{
  "num_attention_heads": 6,
  "num_key_value_heads": 6,
  "init_std_down": 0.0327,
  "warmup_steps": 212,
  "max_seq_len": 1024,
  "train_tokens": 996700000,
  "dataset": "wikipedia_en"
}
Each number is 50 + 10 x the weight over the matrix's rms, rounded and kept within 0 to 99. Layers, rows and columns count from 0.

# layer 2 MLP up, 3072x768, rms 0.0327, rows 2222-2289, columns 384-431
53 44 62 49 55 55 52 47 48 57 72 46 53 58 37 61 52 52 37 36 39 63 35 37 49 33 57 49 64 59 77 55 57 57 42 63 50 49 40 51 58 50 61 49 66 53 50 69
57 33 41 55 56 59 40 47 38 60 58 60 52 46 50 54 44 27 41 39 60 51 62 38 44 38 45 51 65 53 37 77 44 57 41 47 61 58 35 51 46 46 51 48 39 36 42 39
44 44 58 54 59 43 46 39 60 36 53 49 65 39 44 54 42 51 55 28 58 55 61 55 64 50 43 53 53 48 70 57 46 61 53 60 41 47 42 43 53 41 46 68 54 33 58 64
43 56 69 48 58 48 52 50 44 50 55 43 45 39 49 48 45 51 68 53 53 34 54 66 54 41 42 49 44 63 53 45 48 73 44 57 50 48 50 48 67 59 44 65 37 52 27 34
53 62 50 43 41 60 60 42 58 48 59 35 58 60 60 63 54 57 52 49 53 44 60 49 58 46 43 51 38 19 57 59 48 72 38 45 65 44 69 58 65 54 36 39 51 70 52 57
55 41 65 55 51 50 49 76 57 45 71 34 66 54 52 49 35 71 84 29 46 64 33 56 53 35 46 59 56 43 53 58 30 50 51 58 66 42 54 52 63 53 46 56 57 40 59 39
43 48 54 55 32 45 55 39 50 53 51 34 45 42 49 57 62 45 51 61 58 63 55 55 47 39 46 60 40 52 63 59 44 53 55 63 42 55 37 71 42 59 55 41 37 44 53 48
42 58 42 48 49 58 53 58 43 58 55 49 44 62 43 60 68 43 53 53 50 61 32 52 53 49 39 30 58 44 54 52 40 62 43 36 55 60 43 40 47 41 50 41 41 44 49 46
57 44 60 54 42 35 50 46 44 63 64 41 59 36 62 44 70 61 50 59 45 39 38 50 55 37 57 46 56 43 78 68 57 65 43 74 72 55 46 42 68 51 48 40 40 82 60 62
47 41 72 53 54 46 45 39 48 47 46 64 41 46 60 54 61 57 51 35 33 42 39 61 39 47 55 43 51 65 61 63 27 44 48 55 53 60 52 69 60 53 41 53 29 72 41 56
61 54 59 48 53 40 70 43 60 67 65 31 54 60 72 49 73 40 38 56 45 63 43 48 53 45 47 41 51 54 45 46 46 54 28 48 48 25 52 55 56 57 39 46 38 58 45 73
55 39 62 48 64 38 57 66 35 73 56 48 47 56 70 55 65 56 51 54 38 41 48 55 65 61 46 39 56 53 50 39 53 61 45 45 71 44 49 47 67 66 42 41 27 55 46 62
53 47 50 58 41 35 52 52 57 39 43 57 38 52 60 61 69 62 54 51 54 54 42 61 61 46 49 50 45 54 64 53 53 65 52 39 56 56 54 46 52 49 58 47 50 55 57 29
56 55 61 54 30 45 57 47 59 54 49 36 40 60 48 51 44 53 53 53 40 44 47 57 62 53 47 47 71 52 54 59 32 34 46 48 57 59 48 50 44 61 58 45 40 61 45 65
33 51 54 48 37 67 60 48 43 68 57 56 64 58 52 52 46 51 50 37 60 46 41 46 50 48 39 52 32 26 42 54 13 55 53 50 39 37 33 49 60 45 54 38 59 27 45 57
59 33 47 55 51 57 41 37 48 56 46 39 49 43 55 44 52 61 63 47 43 56 54 30 64 47 43 62 56 51 58 54 50 52 35 45 44 45 57 46 60 43 51 40 61 70 33 41
42 36 44 48 52 35 63 34 70 59 46 53 48 25 45 49 63 47 43 45 54 22 51 55 50 44 58 42 42 55 49 42 34 43 57 59 64 56 35 38 33 47 66 48 63 55 53 51
44 43 50 51 53 57 54 41 58 59 52 55 42 38 66 50 44 42 60 46 44 44 50 51 50 61 41 49 33 47 57 68 36 50 59 52 50 50 45 60 57 51 39 34 55 49 50 33
43 50 52 58 31 52 41 55 65 26 64 56 55 60 60 61 59 35 61 45 47 44 60 46 52 43 53 37 67 51 48 45 46 57 48 39 60 41 47 55 38 47 40 47 52 77 45 44
49 43 51 54 42 63 52 62 56 66 57 56 44 61 51 57 51 46 59 39 51 56 33 46 47 46 41 47 71 31 59 45 46 66 43 52 62 58 44 59 58 50 37 44 45 39 42 48
54 46 52 69 47 72 47 49 47 47 56 54 36 36 47 55 43 39 48 40 46 49 46 46 57 52 42 47 51 40 58 43 34 42 47 45 57 40 39 51 48 58 53 36 44 54 50 53
62 50 56 70 51 69 57 37 44 44 58 46 41 25 54 34 52 44 39 37 45 59 43 50 51 59 33 51 54 47 55 50 33 44 56 52 61 55 52 54 38 47 39 47 53 53 63 48
50 60 66 59 24 56 59 59 54 63 55 47 56 40 51 65 53 34 61 62 60 37 24 43 30 34 37 36 46 49 44 51 49 45 43 46 54 48 51 53 42 65 52 46 33 69 48 44
48 43 67 45 62 39 74 48 51 50 65 60 60 34 37 45 52 43 60 43 66 30 43 46 23 54 45 56 57 58 45 68 33 46 53 65 58 58 34 30 60 64 52 56 40 62 59 28
46 43 69 61 50 60 42 58 53 39 52 46 33 64 44 60 39 60 56 61 54 48 47 54 38 40 52 50 56 55 41 50 42 47 40 43 28 38 60 56 53 51 42 59 60 38 58 55
23 40 54 49 44 56 55 56 45 47 63 45 49 46 66 75 69 43 72 36 50 47 39 46 43 43 46 59 39 29 68 60 51 57 35 41 36 50 37 57 61 66 39 44 48 55 47 51
34 41 56 52 40 59 42 57 32 37 61 59 41 49 58 50 48 46 58 41 48 39 59 46 55 46 60 52 48 26 43 51 47 54 44 33 32 54 14 42 37 35 42 45 66 31 46 60
61 56 62 54 52 48 49 35 44 53 52 55 68 58 51 76 56 50 65 60 41 40 67 37 46 44 54 39 56 54 61 56 38 48 53 55 52 53 45 42 50 59 51 47 50 51 38 29
45 58 37 50 44 67 57 46 52 51 50 39 53 60 41 47 71 47 70 45 59 55 70 69 46 35 64 58 54 28 51 44 46 51 36 62 70 45 41 57 54 51 56 60 76 30 10 45
47 46 56 47 39 61 66 46 49 48 60 45 32 66 36 48 62 41 66 58 55 50 50 62 71 47 38 52 56 36 51 51 44 62 45 35 41 44 44 50 39 40 35 60 65 51 30 48
39 58 50 48 33 54 50 67 29 31 48 50 53 34 53 79 62 41 59 58 35 44 43 48 39 42 55 62 36 52 64 50 59 62 46 49 44 52 60 41 23 46 48 41 61 44 50 37
59 38 52 69 54 40 50 53 57 42 54 44 53 36 56 50 44 55 46 55 45 70 55 50 40 53 44 65 75 48 45 40 45 39 54 55 47 51 41 59 45 46 54 60 47 51 55 34
56 53 58 54 37 41 50 43 49 65 44 37 48 46 69 55 61 52 62 56 68 31 56 46 44 49 56 58 52 50 57 49 44 50 31 52 54 42 58 54 40 63 55 37 42 58 57 40
39 64 52 57 34 45 67 46 50 43 53 51 48 39 58 58 44 42 52 49 40 46 55 58 44 50 37 46 42 30 55 45 51 47 34 41 66 55 31 51 39 53 53 41 37 51 46 34
35 67 52 52 51 67 69 46 59 55 67 31 62 41 43 48 47 41 53 54 72 66 33 46 52 33 17 38 32 45 43 42 44 64 58 63 35 54 57 49 42 32 42 55 58 48 36 54
54 50 56 45 44 66 50 52 30 31 64 45 46 51 49 64 60 57 57 42 42 56 38 79 61 46 48 43 57 38 66 54 47 40 45 37 59 53 55 50 50 49 29 46 60 51 52 52
41 46 51 59 37 69 69 54 40 65 63 61 39 53 57 64 61 56 35 29 14 63 50 61 49 58 45 46 70 24 62 49 47 43 51 66 58 49 52 68 34 58 62 31 54 39 46 58
40 54 48 59 41 41 48 33 47 70 63 61 58 33 45 43 64 64 65 47 55 25 44 51 60 46 58 19 51 42 60 47 43 60 59 60 46 61 39 53 32 66 49 25 52 57 49 58
27 69 64 56 51 57 58 39 37 57 51 59 56 40 53 43 37 58 59 50 58 46 47 45 40 34 52 25 64 60 55 49 50 53 57 60 45 54 36 56 60 48 44 23 60 61 52 48
40 70 54 55 51 60 53 42 39 54 50 54 42 49 45 42 61 59 68 33 52 34 50 55 62 40 49 42 40 48 67 63 44 48 52 52 62 46 40 59 29 52 50 40 39 48 57 62
50 39 49 55 51 50 70 40 42 64 54 40 48 45 35 44 45 49 51 39 38 48 51 66 59 60 65 43 48 31 54 57 26 56 45 45 59 49 61 61 53 63 43 45 38 33 54 36
63 57 48 47 55 58 40 58 46 51 53 40 65 46 35 49 46 59 57 49 44 54 52 47 40 34 51 43 57 43 48 64 61 70 48 35 33 47 39 39 57 47 45 48 50 64 55 43
56 43 61 46 55 45 50 70 25 41 62 62 50 42 45 59 43 62 42 49 54 51 38 49 52 41 46 42 34 58 53 40 49 68 36 54 48 35 60 38 53 56 44 56 46 58 57 56
50 38 53 42 59 26 55 36 45 41 53 42 46 58 65 49 59 43 59 48 47 77 43 41 53 46 49 61 56 50 68 54 41 72 52 40 43 41 43 46 62 42 34 53 59 47 56 48
40 45 47 44 53 53 45 51 58 32 52 46 52 41 29 57 60 33 33 44 54 50 65 44 57 35 33 64 63 37 71 56 38 62 51 62 49 40 49 41 65 32 49 56 28 53 53 32
49 57 50 52 63 49 60 56 43 50 69 50 42 63 34 49 42 63 60 59 39 45 46 54 34 45 52 26 60 50 60 44 49 57 40 46 48 54 52 50 58 40 44 48 39 51 39 59
69 52 45 59 40 52 45 64 50 42 41 52 56 56 52 63 62 70 36 45 42 49 43 49 47 45 32 46 49 53 55 42 58 52 61 49 34 59 56 49 42 66 39 43 56 44 51 44
62 31 57 53 55 36 51 60 55 35 55 65 38 45 55 49 41 44 53 38 68 49 41 47 43 44 60 46 41 50 48 44 43 66 68 57 37 28 61 48 53 54 44 59 56 48 53 46
58 35 55 57 48 36 50 49 23 48 74 61 74 38 41 46 67 50 52 37 39 57 51 47 48 47 30 49 45 38 57 62 58 52 46 46 70 52 55 47 42 56 25 53 41 90 48 42
49 56 66 66 50 38 61 60 31 49 56 43 74 36 54 60 60 37 51 54 70 57 57 52 46 49 61 36 53 53 51 57 41 58 63 52 60 47 41 67 50 49 41 58 41 50 56 45
57 61 46 67 53 40 57 51 56 54 63 32 46 49 41 59 49 61 63 35 52 50 56 52 48 57 48 39 57 38 57 67 52 60 57 53 26 36 41 73 66 57 31 40 37 45 41 37
43 39 45 49 44 59 49 49 55 34 70 53 38 30 36 55 45 32 36 45 45 66 49 53 42 43 43 62 48 44 45 61 46 56 49 40 40 53 29 61 64 50 56 52 40 42 50 34
54 59 49 46 62 42 42 48 74 48 44 62 54 61 60 49 37 50 66 37 62 56 37 49 49 46 36 61 58 52 42 67 46 60 41 64 46 43 39 71 56 41 59 57 30 52 50 49
56 50 62 53 60 56 45 59 57 53 46 39 48 64 59 62 56 61 40 49 66 54 24 58 54 48 58 39 54 56 38 53 51 60 66 36 49 41 36 41 53 47 45 51 59 65 51 40
53 51 60 53 55 51 30 48 43 69 62 60 52 53 56 58 54 51 51 51 40 29 47 52 45 48 54 44 41 48 51 43 51 69 49 54 54 47 58 49 49 73 50 54 53 53 44 66
59 42 51 47 32 62 74 50 45 42 66 48 46 34 29 67 82 49 58 53 45 33 51 56 42 33 29 49 53 42 72 39 55 50 49 56 54 42 55 43 40 56 54 44 62 52 38 24
47 54 73 62 57 37 59 60 65 38 63 51 56 51 38 63 43 63 53 38 46 39 57 44 53 53 50 36 40 48 64 60 48 50 70 53 44 51 60 48 68 45 40 50 63 34 50 49
31 42 47 53 33 58 48 44 39 33 51 54 43 59 44 73 52 20 74 47 59 53 65 66 53 44 44 44 41 49 44 58 42 76 56 39 35 49 43 52 48 42 54 36 40 59 49 37
66 43 49 48 53 41 49 41 56 42 66 39 54 55 51 66 61 30 46 51 58 63 41 66 51 39 52 47 56 50 48 48 51 53 60 47 59 64 59 55 50 53 43 56 39 59 58 37
67 43 65 51 45 76 51 40 60 48 51 45 51 49 44 48 48 51 54 47 74 66 46 46 65 52 56 43 80 41 43 45 42 47 48 40 46 53 41 66 27 60 33 32 28 46 37 64
45 30 47 54 45 56 57 47 49 35 52 49 38 49 64 59 50 53 48 52 59 60 30 53 58 42 27 44 45 49 50 65 17 38 57 73 43 38 47 61 48 62 59 44 69 55 48 40
49 34 58 59 43 25 56 48 52 36 58 64 51 52 53 55 53 48 69 42 57 49 64 44 45 30 50 39 62 54 54 55 56 47 58 54 38 47 57 50 34 47 48 67 54 77 47 52
46 54 53 54 34 46 59 57 43 50 47 50 57 41 66 47 49 44 58 47 63 38 68 49 59 49 46 45 54 55 53 51 28 52 55 52 50 50 41 56 55 52 59 44 59 48 52 48
63 50 58 53 41 50 54 60 49 40 57 45 46 62 42 58 49 39 69 52 57 62 29 59 33 44 48 36 47 55 54 60 45 53 43 46 64 53 43 53 51 40 42 39 51 42 56 38
39 54 55 51 44 46 67 43 34 54 53 51 60 39 38 58 45 44 47 19 54 46 56 51 58 47 48 58 59 35 47 54 35 53 43 50 56 39 51 44 37 55 40 51 50 47 26 52
50 39 54 42 40 40 56 45 54 53 51 62 35 59 52 52 60 49 58 28 36 54 55 44 67 44 28 51 42 56 58 72 51 42 53 67 53 43 22 48 42 45 50 57 36 38 38 66
41 60 57 49 61 48 68 37 67 54 47 48 63 36 46 64 49 67 57 61 59 63 59 59 49 52 53 54 48 51 40 50 43 59 44 48 48 60 56 77 38 56 45 36 56 38 59 45
57 60 59 46 31 74 44 59 47 42 65 36 65 51 45 39 33 47 76 64 53 53 51 59 72 42 35 48 42 55 36 50 42 69 52 28 57 63 57 37 55 44 46 49 45 70 51 26